Part of a small language model's weights: 17M parameters, 614M tokens.
Each number is 500 + 50 x the weight over its row's rms, rounded and kept within 0 to 999. Layers, rows and columns count from 0. Numbers have three digits each. The size before them is the row's rms in percent of the matrix's.

# down: layer 4 MLP down (transposed), 1280x320, rms 0.0785, rows 39-81, columns 160-319
# up: layer 4 MLP up, 1280x320, rms 0.15, rows 40-81, columns 160-319
down39 104:461479419468527372374608446510402508451497503543479581472503490614499455543604524413633466604500489444531582520429419411470512530527583474493530375519548492521479567432579425470447489501480416489572507527465480547384566491521521481572491503545530522466501503500580520513570503508509532421539483432451434484482522523501469556443524489540544477526528501463493497559608500466492383540446594478512483478470430555404514551505415550466469453472427537474514453518510478515542519524439410
up40 096:549495513462406493539509609453473461424432452480431426522462519444471526486531456438580501465461477505476442517445499564484512499418423497525502481481459457452511522473412493555477553559490585505545482443447586544577424533497432497500472449544524498461596476503590514524580468540502565528457585440480447471527536468473486569530554554432467534553496581577563534512493465536577430562493639426514489466496452466419393512547551525506544460453470506478472487377482527566504481427527490
down40 099:558415532610554556487500504423571471543566414542561480551490496555463402566490522529480432444398499514575540422500563606465468496346550418471494550554484473555472534514539510517522441556489515575497469420597497467502564504517458558568543462508544507501368571487498583481473448542504509528500445498512527501575508494574606444509428472449593485548478502518448528492540495467413469402559492476474479493606522531586511535509434438495590491524525490502456465490496468492514453564529530
up41 100:546435447552646534513508512435495548470619532532518457465525534460475547492456558539474453524494551525490559493499507433462552474429513513492525475517438447575411511478604496506430574489506458514550555525460536502440418582551505524492521499463482512468455399508517475439369512608510397593432484514519524554520584506490437575537411532455490482442513492564498539424527416566485479433461499536524485493527492543612515474419533415484529551491556518402534446444505514527529501457415442
down41 095:424482507396388516552561538482556438496592501472470381462525465543515531557520507463457470471578564453512510471457508517510473526577548482477597495586527497491501497516506460557545397551600423452525450497513500562482526509507419421469488441517555421476439470564496585517489523485574564510513560486485536595443505474462453515442571482558495435438455501466604454575493596541514462347476485584447447444405539509450501555449426490515545427600558490477533543483461476540547472516534493
up42 100:540468459486523560578594526465511515495577494457539428493526482496501402479483422508522638421475529437472559509482475549517535570494473587512473607506536514494386552503400465494545549515473487582471506470476533497505394454427475471507484543633512509509480494484556460519518571469445560461528571482399472465540489488393590562444503560486499573540478560462548491543509505523548583524524490562533455492566496432616455474428506522489386461394601499523503566479527501519490555540621516
down42 106:419475506485583499468509427468536553549459500555507486453495550475510566518518422520498388504518484415463555488519563458437572505504566490534547535496455485579560485475493532576474418515536541495523504538449505488624505449563570489382425406480488480486498558520409448458541494509593431524442467495548603529581526557474506561542455469461451530524490495552560545518443419433530497512451455568565570480526578509580499475536584516575438517496450500529463537538532491531553432503568506
up43 107:531570589507512542470501477539607448516522417533467419505547507506458505496546438589534545511472487464511521474447577454548572436485491497449510518366484455621559469593463505502573529576534519497572510435522531526629459549463467557478431514556563593493465536549485507521537566615498382481458483482453495507556500514537438507470515485608487488534524519511468477433466484453472493452494513603552546552539437593508510544469523490488462502530478496419494484510458476426540469537431539
down43 101:497506557587483430467584475508553514524507487503480586524521447515504520486524475487443600496495465488468516512475456619505524585550399526466334472433410452476435492475558502454483641518620441471509535431549504521433510560472411513473459478490487571406403513471538569568492417461533526472460544494505605584511482496555509468539495521546521490421483509442545542482493533439474373473591497547497481547431491536562494460481522555492528533450570449540478528503489528459524505459408519
up44 096:443547462538516471476493480518489554495503430458587486538558491556466454471510467433500470424423499517518487605472565484542493476493500455524438491453506499483564499427521558496578508471576550556417438478485528522498462482441507437562494459460582551428453490539494531464524442482584470500452509613572431447522513481513500550457476492507447454421580508541529505431470505529476550496593377471588520441539525481544525481639423542533533471565582518555463431545429477516492509532419414
down44 099:486528395459512435504437478455470530510408538505472556430396494453526508566553511525565538530580464517488512489486447605535582462387433567470435402521525607628537485484494448546506577385433478573456499488545512477498523510521452515429557501510539529541497502496531454482426603503458469559569572478477503410514536378487506550486489516617480457488497483502512561554430575465548527488409510522537472471433516502519478429545451506544499480476450571480551447507395548537401552562428586
up45 103:474465481553424439456550488529527498551489481509512466530477517509567559572489470628495648445422408460494464433448429542524480604470451516486475513396465487531486480511468520624484418430521436473469568413497543515510462420500564549499431561509526530508474461521528378533517497468489393489307508498539525558533573613531463496495494496440508529520421553507481491494432556500560595545514483420443491498472480419618490532483403521508497507438453516497453506502446506534469498519500435
down45 100:455517511487525446439525487502430533493518522380507455477473504522550563605521506536498454482602516480526536440443514460522493460446506538629492517658614506460487472531464510491603494543452520476413548545498418475573547562567461487438548482445509515422505496550527512471419517537540657444500602481447475512580517426404548571400488495506526499506517448555540501536555551520499545446537517575514451491587523451438530442430423485478442495579468529538513466465442544482507525447421482
up46 102:472499532474504473520455582480543443503492488514430476525547449424546497538452477411450568541487455467436551511493476538501519542599564466528427543477538485468482444575515431516546464471442616400518476489517448456516541413521549529460516524574529535506612495479561466529541501435487544474464488496556520555487479551612551448543490479498563498514592498554472431602428445458477403568549424461558439448501541567411445468377395509502542431466540472537569497585441558586461456513470486
down46 103:584480430522507455488501482460473571474554539486483500512488466521477536476480601443542559546371549425583440540573549470477481506475562500473523546517480539578529454548580489514536506489450488547491399448636445455355499533537564469542485592514401468485600508484545438442485479550449491480585381498517469503561508495476523556423496416536482541427561593477441520500514469521489453530495465499403574493580490527468518415474443487463493480523484591462518495424492558559511478459576536
up47 104:509540470425515421537491547502507475568428602466488497527449515552481637418545519482518540471503487512435458481503574572481549389536521469508524468440472539612488510546489440503412590488451486527439469519568557490429505605544436513445542544487523531570526498496588548461529527434517529500474424463514529548433450411456491459479460558490494513574524509420499598439536524527502443568517561622583464454481460514489571505428486485499512428508483486506440545568464496439513455484513454
down47 104:512449410449482391501439426480459465478382529521532462560554463542554496513425464512536556560526462555465507470511424449412456507508494420457489525566512517471555485510461432608576444603516497436551465449477549504503452522472448541560529600375439510425519526504530458556519482457532485519567568549524392485527509438536426493531480478388512513542442500537491424501484576569420559502541479501535497484546452611604561540537587473523501485597566612484527481441425476514531447488586520
up48 088:460509491491498606482439449499472427561465456570536491530498475431455559534469512497477453444473456554494535495569510528471562384527546486431528480540490497480502388605484512450421483497546455571478493555519490418488470591497507432345454454478485397551562533467466399545466504465479570522422457569476514552451352543527506557473494537480456513503510507502551468470414525518513541443482518428532534547437574650475455533404458395506454529486524565439528539490495522487461546481467587
down48 085:614554590502510561427458499504502481487557451481409523499451489520565486504524532501461577526457622452509509354527464590509475557423526500555515505486567453566475494537478481499563480437524462519534557489530442550465474478518508474504471540524480584488465438571550566457493448482515390567458461510504519516456497420542456508488498516493549511481466563371433529487577552503402532461473501463504507522491441479455516472564500557531545502515460481502514586509559495485492494517492519
up49 099:545434550483511623410528570549486553442464587502406476470521595452511523472483475517455513487536436464529532532490535462517578448482457617476491412500575404447510545556491541415507489474457497590496470533531550582538553447478498522502579517478442496393556506545477603440565475494497501389473496395518524444493525483565539352436482482494433473428607504525446570462531398516546494565494555512600548447613593565497439459494477508477497538486478488591520461488489545509479529499467568
down49 110:502484493622497516424606499440475408513501455506452418463378485511502546542512478489539513435474526569450536495532509599428536460468531461570464513538518428511570467534531485520450490583446562431553466577472542511478497466441546524501469479571407561486497479638445530413467449524499526486413528453497468493466364376546483538491532589534442482573505497590369560466512550517456458506573465442611477523430428485476567447493507487454572558530509504478478426528465567456527403500500437
up50 097:583498553409567427567478502492527402465467565524551479572502514517494530501518549509477540535496477513453436497484487511480540476533402546522446476448584640589545495509441470426471405435533591443404508523571474450519505545458450534507479437547478448481436508574455562531516490518426309545452499563523501454471552539571380465481556498435489525585487505542461433453469525491489547490466507489466434521540568381489560504454516488474361509531452487510459536514530565459531602479559421
down50 095:445510523547541533460544439501463548599465366471399425504458394497388465592406550459475500514519615509384416503518455542525383575503578580498524511459511435462509492530550527558561462460468506485535473462511563554554552467552544512518547587482551426579562484547527461459533563420522558455503439499457502448538455523478566411424502512423455518463572464515438559473518500521606413471487480524512446470465457515464446451490435551576580505475419512466480444459551435518505415511476586
up51 108:418574618384413420559529554478489496511509602485578596432443483505432499515482512553454418545445505572503545558583523507420460442584544445556494548514474432422474480419488493475431521533466526479483474494454539535530428438494482510508534514455478618530544510478537462547575545490478558554476508518420446447453531449403354473513436504455563567562524491524436393441549448476581391471417521464496555488447532618454500556461523643490523500536485503472428500519491521552393493506528455
down51 104:518552501553396468567501570538513576508527460527563498561440537516514473446510547555565379459455478439480457458440400581579518395467422504569358483543562446526483400429492477552462447461552584464415496516486510452529445515563526418449512549434467578517407527507454518535469542534461468505566534562456512506511516477550521470491581508483554474557455562492457434439483519517557474350461470537569479441550475487439511483501492469472463498589534455553479461501577539497446486575497442
up52 098:432453569550510488505526469467476460459501527468382423435432418494486448409500504487457499559582458472408534405553487515551448493515483436550522464579533495620509501533600474489423536483546567546555486506477488548526487527396425504507463413441476452485500529441416486438506484477529530541499532484402520501464531580627448543477523528451490494461523481482418529426522425492614479527542499541421473526498491505510591519573551451511511535550411438473500579518503412526570500491451505
down52 116:496503477457447472505499513540556471490536571408418443550475476448506406485560622482513506549551529505523547492510472480563422490569422501472555536520541465536494568463514409576479503508463470542532517517491590392520568551534485575439538442510525542455525492517517513381521546435492415487563526406459425554485434544542583487541507568528472509460525527405456506533408496553551467529525569450534528475427415552481505594479540405529481446465521454522469525382496484590561638552506487
up53 134:439476467505474499527424464513526467537563450482502495467426444521486442553542493453522487469510550545539517518514465523464579483523483527534464513505499578584478511549551524450427437574463552477536420425533599472543585409459483515475452489463576459421487592466525512455471571506459522487485494477535469545500521512522491496505450498496495621435470411447566558565474472483547496647532495469464592508508435467578500510458471516495469516478521527561595562458513616471531637492449494
down53 070:444558438523535489437522451505574488582518473546472557469471494543511484562557606509508537398429481532533456486500500537472498505459484461430559555516496513547492556428541551321512389589499457463531492421689499502498592492334592511486442534472507518502512488533467450460532471611497495520506487567498470533485528450511471492510454557565491517521411453489538532458500483500508519580532539447443440566519433530437609510509486563469461478598437498470521471544521480479583538526523398
up54 098:516501451483427409493477595474461372516490563444468538525460515404471506517485557428452533513461532502463495520422543555566481515519554457463553517507392429469458546517559556402488517365452577443451544474504522532490466495554504518426514521534515484550547535545513585450640496502424501568485473470476491488509488562550416540465478502622535504480531450511454471503425552512546428437362512384554425493394542558467454529571484407491402507472526550401492526470531594579470479525466481
down54 101:404482533474561536507584503583542520625508539593444434468536534476497495550480489479519560429391523474573452537548408439480485573520471506564538449448491560529575446479453481513485504480472473529497451545540514472405492592498577513465546432461450499475570487534552462552454492548511519494474489509518496521471502439444540425490513513533596517531527525439525497481490528538434535427540378469378533452582548492487512595566524541478543450502551532414474530452533481438424459466521573
up55 100:508361515466517533518564535512506438500556434515594501518416511455507484516536410445599489545508561531544472443527533502455458446580487501468509474479541510491487404489455476683488559450513485432521415547524516464536517456469434505429544531529515460521513503558566473547557547431608425535563533552525478600399516435601551447472451504601512453520489517565475528473529557481462515584558564485508447475509529509469529564504556427588439601412559490430518484471500438535533369516451576
down55 100:548452538560434460563503487490504526508336457590588526496517504453436470447508569437488500320559525422476441411442547522521441491543418530556489399588561543558495487540468457493512540556494524494485548531568427513502502508502502504514485456483550495453466511451464514526404462507445493566521515484369551552550429429498566498527444539440516512531543574487520499538474551625508509480589476429493459599585510502554421476515518427515501416535494479532529454547502500526500548569441507
up56 108:460645457464467488456513483556555476543502569541426530461433449556444526541428479537443495439488506599451484566515493508476392541567485534543490403571422527498531533497464467512557517414490525458499461512574510471515526563517539524480542565429463545520489398516428546474535454498554445576555557509538435553536537443490474457418392508556515460545577489495540487574479509525453373429524549490533474421558557511408417592436484474462467547519510492507515543533464461462468543462495555
down56 107:490445529497452554489498401479478569555421510462472459575487468564520451533427513536506529471519430385499462495497413431433555439495469510508542534481445476556529483461542507539538526476560556552576489513365373485505478510595501550489483436530473480576441535459548540448371451454468540535463563469428578421577497510526627442458494506480514480554607508502518435487526451464435540510529446415558593427566583464516566486487454517511482571556557448528453554472515523413488438451512461
up57 104:543558507551565476589516530488530369481509504505504535583527592508563503460539477552591451495537487517444481547467471465468569496472470534373478534454509517446477550400502532460608499502498529567588522383556477541528494592623482420484480550477551461519446485444497464457524546539491491498572502524506597471574538445473455515417474561509568529483560474446559468497495543583528578447432492414410407467495521498428507488535497532455547508441516527520533455412570496550511512559566511
down57 104:462441603471448448520486479387451540430493469547474473562555508461537450639500507587605515558455509573512544415522483551457464466547507529493633560542458481485472501509450383570486610568578522513509470510523456503484531522428492497558527463545522585479516392558486527556436480480606513446570503501539439389506520564579550479496492493551391503478568587509460503564498424395470515490485496544541459423483461463525416567368475475432576526519503505566522527524491468447518526503384583
up58 101:483400432441524540604516548402498499527588509516536509506502512428437453509487487422530521566427469464605512424561514463496444501514546605429544521383491478694496424540514512500470456538427508451414486620490530532522525504573515466497508595493539514506548479462562450425510524480517518476430551542527470488525515535459517603451412485437458556495534523587513525531481455416527534431538636487546484547508588497489563448546530442535566575566484528483489486496462518581479513500459449
down58 093:552430527446454610524476348465428447481504558518452510466523483530537443540432565538510431509501516467470559546470497491525501479425508545473533473517525417457597537491469487448522405557533518487566546512496515505457509462431493552528466496492484566471494438450531538504515455554492491535470430465493585594579530472529531524575512461517536437564478524468547498573593430476546406498532536532460486443419517503458627596538447514492505534537489472458510498461453555366557538455417471
up59 093:516603452494426486433441498665554550427458387513525536490494537459504515530539535472458531446521402525594481470524453498477416564534562500482579564522464545443457470512489479496568448505502503463464529458387493485390465497485589548491460541492546496563416497486627570456423521505503404503505590513409541522513505379515523537483506484483560508466411424498552561538495478538563401507528490447504480521502434465506528614438433566429485453470416514544468458509572494464534589482477517
down59 088:560577515466548500608566473520527456510459447403513491479506479614394443443460530497492473468568494473464478453506512505611500511479470502502565492486525454490531527461659431445337470579514525575522511528469549557461489465465523530512487451573443455488536548490428552503551485523415468544475585552494537469459462432525450534511499540638432518420532530520504520479527550506448513501505609491493502531431585468464470504500520493477500509596493498472468507606552493524538492419435626
up60 108:462467526497523470475494525521393507424549561552505409575452497532535428569507586469520483546486452553391516503455504531503498494412571456518552567492481439502556498511452556501461511556536493476571439525491529469599470509493523494557470434489590466520546539535515534407434425601464461415410539525460454451522507485593543520539547593534569529527352443577542507482556533502547518611594572472512479413483599408481539539530489559466423560584445424490544444570480580453499580427434460
down60 108:475466552534527414421407450506440408491534539539496525516469471523564486497493520509628515501524530435587501453504401420485440491424528528595500515493494456481539517426572449514466457541526599490432565490334486496446575565512447428375493411442492539529512485493585513535574502478517613506522460489512404538415518528489495454534523475477517502457486485383516519472544530482514446483584513539561499497553511475568459554514499501567493559487555551488485434477567452540533515596414449
up61 096:455445474534435536602517437544539376501432497513509420470514475522506487409501561517544442595455587490431465436400531529512532522491595533424372575497582534445575524451630431543510438391579564512377559430478478436555502535491517603562516505516522503417420423546435506437536509496541476546481501466475523486524530511487463501522534462556599558557433452490465523516440525452509494442400506544426470501522476575443634505511478544475506511513504464582528430490553467511530534544507481
down61 093:532492497549511539515501507433491595484593517428471476494487574476581491460428496536515495408620506535451515451510572438453522513530492479481587468617463527479584516468408617415516421520487491547512601481594551495557529524452438518438508537590518454437488515494537494468502449454496558461499464503464563544598543544510599426464565382463446484441570552492446550440414480425384519641467541547536499543523480474478512525457535438433536484434496423501458503527537555492515442482494539
up62 095:505512509553570524477502429492480451439515509479475532485416478583520494503522486496502497491497398492531483580553539512480611485493565458497432581461432423564520475473427551529514454434510497461480474397420421401482537531596490538490504466516547493470505498457560469496456474500538429433539517557469495517504510315519451529522527510495491494426605496454518472456540468410474503549387506567509564555626534443536612552473470580526500581434512548521509493530551491450442472513504453
down62 099:432477501524459484541553482474489476469457413530462534474448449453455450616473574510612425539486422427501525434484489469413572411489520571522555421535476494434460505525497533505487544460476571532476501555522535439601520516487492395594468424592523481508454534590477557484581428489432483485532446515408498525416539588455548566438468556538538568468507472517552541474437545528527561365565511560498516455487548528445558476467557471472509426540458531513496461422577562457550477480470450
up63 105:487485464446557541592465530630418394536546556514521467551501565527458481516495466437459470491544475533488396457539418530598472446490563469486564524458462572551438435451485418531557414436485563401508530442595503511501404458448510507541518514498516432479484445494559582564547487471524560472526551449450472563447541486450435568419452493459490447444411500511504505500404467480557518433362504562534437456466483619422419516555507478524467473402551550525533542493463491579507471480555508
down63 104:545480515491509558459543501500486541485575592504554491541449519578535517501465493553532435556438559453619534546382585524534508484509517535609464514512503438543542489447448535566495457498464508494466378523502433557534606552591529595422532492528493502586482486467481498408491426483549528487476478421551478492461471417468527468432412455517423489565552495484583492518534537548471540536533538461414424462535486481443506466461475538542564587449464527451561522453562388563565491434477470
up64 099:416438577297460492516422523492572509480458460464455489504455468551435597503489515445558483526451489479418424437520425506450477459447413477450512410477590471431512588437484552484499460530514492467475482510502491434566451452513560464539512495417473451612475536526438573593463551537504505468452407459574457494511391487515470355487383510459604441461469426550540495489476480490483535404449474494543510494550438524613552573515550524481455516504429518460503341434434437424545499484506596
down64 097:518529474554544506416558535488488453453491568488500577485553486521490475448555473489555505404490503460482532424561512466522441517523565565480531537586454459516513470579415453537470523497495542462456508486498526557458498519457528507508482543619620493455551460537468462500496423499511444506528518510573409452416546494442533597444542427560431498521437473459539486440427459549495551546425538601502529496517541504441465523459504548615466494423502414556574582557480644487512509491546499
up65 101:424586474505433498500489529599528494503431436502547512523596524601491523515419590490545455488554463520580464487439531496599435484562529426483445500500460521487468466497435522555523482483456597492473483508513445469505564516439519480478487565431494546487569384477508440501424462445379486475536597487564545421470507503538388548572489486520547521519493545585464542480488533545470492515536555548462502407495450513605493555491495393478508451555457545595481550560544467540543522497486605
down65 103:500503514474511572513549481437513449500493503574422453470491477497561490469509536491442519465401490526550542507509426431497471556518487521452570561501453499493595501483555518444507607430544462586604511447544490516563569464502376512619459549496562407584520455548557462456514511486496501570558451577513453585513489608454555545432523500523481464499558483539582441526542517529524583412494540445550441438560467450431559528471501477495433512545539512493517597534487525439521466439492400
up66 117:472439449508497557497489582457484511454583454453486416505526510634564444409510525514574490527599465491498573556447464558500465501534459520520482525570594544497528530492549449511532464535551591504662477483541579509505456426525461417528509485430543506482432422523448480470531497438447465474531448489441463523528538505555552559442521538411579526434565451423515483437463574524551392536503573463496427563527513470461445527547480474374479508475480469553541575452555444573556497528562510
down66 126:447495516485547409432470576552462447469559443536438460502611471537461559448538539514455524471521557565496474467587526607482526489478549533514567425548528470555529575513562416530449571574443459510508471535558529558479493518550382555547425446516599469554463421499459490389502492473462389519495483485410422451470625516544453520546543539456577477475511556441562551429529491438560422463533451433464475482430463576469510532528540526468501530482549464487535573539513560572545495508538513
up67 106:485467523466479410508477509517452509414493470493561491584550506539541442418479453561405425466519488508508605590400524517580464452488510478542592534501572453556513430463474523503461536422535524476522430498510465599444553578503528521579515539413529458390523508502516464474496517508530563501460467566525526447550591455524523415444501457414446528493436426482530550489548485500563479518470383601503668453481545497491549467550595505483414481504467469499508472456550556615504448482567509
down67 113:506418515440458437496517424507474565476551509443528557559531453543507506384480471377536465512481560513570438426597562519467515481421519487468410454529461554496544594362499436614461536521490503524473493551550521503468555523492467520536418503494455607485469426509425527426466567529553536488478514547443486586498533459454469417465501473472471500467473608559542545507420545518535500462523575489456605492557452417558461395523460392532534511466472470524532580543501479437458460457487537
up68 102:483447515447569500583486537469518506467490526513467462452555524482515488506593453403427517516542513467565510612553510458421448491516500492515503490555475561515549482461626531479539495460630502471518469474401401527509395489476468468407530436478487454601508502494533589629456492572474494546512464508534522553478527437536507536486480505474480500496582526521546548505495586436589555537520494527427565512528493477513560501373533531467473710493452459416486533487542535523513436541440523
down68 102:476422566460485449511439491479438530507579513577487535504587520522477527509383454528561470517461534498586465487504519528443481563472434452484487542461469538513607535541509466512514434466473444477403460534479388455504523522459505447522550568484543436518478375510454417479493506537531517528496426430557453440400560488556448520466517604527439511592519592472540368558542431564479439428436447493495531635546472518626580559429456636495451429502474472538488482444502541531425564457501503
up69 104:453503526438380498712555495398541506518482490533551438470457395494443456492513532449534466507520424489490560489624515418506534519503449531453483559500520472482514439484557576578529458510567453527438451435456519435569517586488525447532485430539466468503530471444514558451573492556419523512593502561532499393453511442494546515501445447467472495571527648488564458569498490545520440560512546497458463496565506573548465460480484477457436451551461446490492487517466457495542501531553480
down69 111:512497615500456485468462441397524587535523467480504493548527514436395589503468486560539470581463375537425467507558485566572505445430420487569576506585522442598571525474460466515489433477420489431584522473514563509488510479590568472488568429564504428472536454376434556481541426497571504470562469457518473491522479519477479494548446442515478496526487440480411522500464526539544543594474539429551558438497449511532566396462502437502561456567483540414527474422532453527455581510485454
up70 093:410484508497463451451556436520463532400512519513405504527547456534474499497575497463523482563550457460550573513414498389478483475520468571436535603503446509494512450596488452467478495496570444441551424517514460523496560445400559443498427534555614557568521486574542524504542463506572607507544592510497446467550517549530562427494473506524589573512489539470475550532549509470434417544544454463416574478483578398489442526457520632557504500448503516494484463461583519496408532458496576
down70 095:551568504535588558508541428391504494646456458490507413562594467505553485475428430470593632415596534475509458497571499488500582488525545556645572451445589557601472482507592534389513462472480435526397546401489482547425504585611485370502533491429508420459455430438558427517497429427497442433490486501509592494451468436510385440505442478482454465475489432551552520539494544577533496488485516550525522502542467550531562524553488456469508504475503594520453444567548460511456493512444422
up71 110:569553448513517482519555492464508528551434550494449460489521463525470445573594499482473513491474576491508480501480525561403559400558508484525461468469482446434598548584587513458495567471380651571555475478465476566548554517474424473524485481571513557426457502510579534502516549407572429508400556475456624506529443548532525521479430538526582526550484561402464497599516448529624479467473438419461440517538603522506505545434484505486466608563524471495544478503474447426441431527485543
down71 112:390447509514518490414511560528511429492554528538476479515566457484520517465515468507497576528523459510455559545545498548469508504432420488594460493419512539485484427474568505509498438514442573480452541560420556503536477487518481434517493523478425539395498485426629523497422489551560513465361604585529556488462450575441469534407550470521551512479520624477509513545554509562545530409471390379419398472524544463479511479522497474493563404455520418510457598489531594510492470443414531
up72 103:519546574445451484416423543561561480467456603559538454480490490474479355546495506495549447471556548480511530488473507536542448431511403553457504527473550530565500479570520556536546487493442542405537537438475525573491432520429523415539461492500460546508521435456489535477531526493534488580550626538424488459509369481621557546424560496438486424431483565534499518455364548573440493483524456578464422507506483550483396429509442521564449438563529588445515509456493509514462495497532403
down72 101:535453510465524455521439392541442521527509536372513539611509514496558605451557535557479606414525467481506512580585530475453451599536525452534471480463546532438471549463503501523499533517428500510518536470421482498545444534534581558484483611536460463450455538479488422530391459422508636485554543588482523495506582513511505572474481467519473470497471454489529520589473562509623509507426603497464593486475487529488486456530546498579421546498404560512469407531533517560533435509522448
up73 100:484527470501471506506417478581503503497460451463517447601506472507481495440579556495517503524486451492480488455479576450447360437447566509540542496492524539492464488471454441549546418588477444468579505459512547535435480556648560520510519370517547478602488493495572526492534439579489552442407448560508455483535450566534500542494470476588483487523449419468465419467513597543553492449526408498573443489454491498578420499504470353563443453474490519515541466449466519459507465463415479
down73 100:527548364497601530583513532496443453500480547451580437440575461572514390490572470460486527522538470527485492464648504572439550525499480495544450579467532559508528514514443475462566615487508472536569536487497556483517455532532521509496446536454525476525510489537617504607541428544489429493476558524516519385517515492384450407506428568478467492505507482451508502490540614431593524420567508480578498453434449492520438419474561531522505539472534488413528544468444482513431555560564388
up74 096:470506496484439537490491443483572505505481472541634458552499513463509545609505473509446508445553358489558416524490508435534411433416507538504503528546522492565465500497438448433446540459487512458566476503503484507515529545511498539466420558485507512460526546511557551500496573479576537502502471518440526488591412503680499577528492545477427461507528477476434540429559560541480519577552523465580487502474592525453516475556450478448465434514525546564622523419542587494497553523466476
down74 101:543494414463482472481591477533482563490572612471498535447550530507451467486466548518542592504478567484532502441416430520598526524561451519443565491413476509521499547515551554427451471507631493498453508420434494516440526529666505425484532576470508468508489403466458539508404488594491582566478361423507490550490498541400462546465488495474464472516582480454454449538474473476513467454565532524477476411497484523535581432501533538592558547567503425520455456477417405485514548473549506
up75 098:482496404488540458510466611513456480456474514497557494500512523562617563478565461573557571457504469522521455502557444488469522541453532392574456572514459467543473464495480537497460509476500558462439512550394492541509373489411495509450520506448500510540594498406439498534562439555395476501452462526551399478563495523497545450473595527463495458511456536493471488542471453498437449551532523530496523490481522492457580520473541450551497560499493423444563431444574526699473593440552486
down75 103:557442529548420488556534451432586546448513606542530437485519431453460501523452541513555478489441493542529483649491496591603501430531506514558438479482533534535426526489473452508470529485401468583560525564538482478449521501473516488566395536411510555472423516574489465522465461367548500530530484467456554418552364447400483612482436556556416498521520430531488423505570500414535557446550467433500448546506437480516400411554513533471462444473467478484490575468505504559463561528530468
up76 096:459517468563494509507467534501484423504509421578446479466505503456506487380501454476511489504426436591459492459499486522481407536478583564440439491457544380510470520517505518631448576519508441467536502507456542440555487572549436487515426569505476453398502638504540444555501610469569568539497482469515540442603500430514473426560483440513467549621593433481523573542459311503408541461456553502478478536515510418502460441530581469519551635501483459480584474474503412495437484613506581
down76 095:507443436479581474455512533421586498547511529417367511472498416421489439475540532567523477533497554473610431608499445434408570505481459515509447419487581475499427505513502397449506469568455395468473619456529540507596485535460482555576472463482510485513453532483507474426514504389434560546464516498537500553518544624503500440582593486475449470488478520479485542542540443524517450513486509530452548528462494416472505583529511483446510474488515542528493444453463545399526412366483426
up77 103:538536499486478557456509581515484445519476482479532514469545509422541490511580553600604413527527491521527492430451541499447519467551546497632500523433513600456522536546530504507420494418508541486500498571463448462381503433490445530537547534457570451445537513463519468429473524633447459424508514475524486607457457568482529520483461449569519480583510437409497558560558458459491541522501552524526510494480540482518414572444474504451449555453459451543493550519571589462561490446595542
down77 105:519443522423523461544501410444513508469537477524514586600472516507580497541518527541583485643587518524504463505533451548475451438423482469552480398550455517529572556539569481532568469545540501536502525505486538519494534500483441549570533473456366493576501468497495502405532509538498452480413442524500456470617466460474460522518507506538486521553489487509498491444580490450528418473512391597396557556461585502509314520523478557503526473386530485567525443543665563486477597532562511
up78 094:500492518426474510482580493527476494467453534376521489372490538561438509507395548498455519639468564471441481463510394512491468543448593464539464575512490472435616446507452494471519403588494488517475458454453442504492526543523438471481519484617443422400482455615520573511605530461511559424456474514453510516589445461492427455531515451486580455548475485435476444446535560550521449458471463426420482511471484498496622482488481625471500485477425465449531470500452472446579528536378469
down78 102:452557568532564446429516582504460492557490387544403509552524520520593450482544577449490485403458561517509471427588506412509509471494386486461538484530491530404516436536475533557487542459506541522509547515458445554641456423516513495533432492496520448544551546524471442440491596540524458586463529485500520545391489530518539599477448471434532470509594496487673560570468497489494518497488481536532509476532447496455422481476537526513459619478523485568457499542462419610503473598523659
up79 101:540546566543511505484534469507431554544514449463550499446470475541538552550471468543530551372529493514542551466452464425446535559483384473411475483446468506481557440512574568550579474552563433462436520551423487506552452558503442540490450581511523447559532481502528499624521475515553447558458548540466489533465553556548531469512494708497540446542467463496622501534459471438585522477426497539482452480523449422543496536462561508545527577480446488506482467568538554551482526473480463
down79 097:555487478499377514523461505507562478498400469459455430435558416501521531502408428516471523465447548460524459481431461421571489470440492614497529521539504447506431414449585475460497479501408493519491488506529545493500382487452416488469471541503420452492531559480461472466541394474527483574476462562556584591496542415421533495433489490558496545549580507536541535518492580469435469474468457475475528561445416537446576515544381472547459477374433539495536501547472528517491428463516489
up80 104:487450609540545469532479460560514485410409465494483524629557463434482522565515522447555496490512531529571477548455466507561550524518368596501440512546435397520421423433528521559550474565631470507534496401501411482502504489615464483562468444578571497532665391489440547475483571449500487418549506498542558468557496493482460450559527416515588538526546523506509535473463476538445532508473517399521465457488564499530509645472484534436539485403486472567488460545477622518413532493506501
down80 106:412589498626500524446435551470624615532520520543452463497490536444444504457448406538510485446522537475515578391449412498489558476565578454584444560512406500499534477590570645476558559466523481562498512537503608365534551491456440516465480479407477524558546503478494486569478346461476454466458514482438516573498552525457472451513518451461480474526520500520485490557441400446557510535568436567506458515521490419516415469565495531506472556475426448482494504479510490524548535523537450
up81 118:532524493472582524462513537484508548587492580553499434524440558490456549551519552517493465505562525465505512501498405476571513488517576523459537457519492485465521540453464514516447495384504551481503485333443498480443389433419485497489516474427509478523519544512459518514453501480414458572548519569535589484493528536513481462469538505464463515534464651568531503487489517452514565482494558580497422437560510589482451534435553529478648382499554511598569508588454535530467448508544445
down81 112:478526463532495496422422519534468567455462521502604563514580435542469536453560513490509427561551445491476489507517461476491526468563586453501534528519400498471480456418502418509456461554534474476574412499431613521415434454423506403464564507559484450530613518394588457632526508519425583576523596400531492507486381548499477471565470638526466497565537519505458486445469544451413491493560509444492551405512635455488462467493382476492481453500503454493484513459497549522550475415466496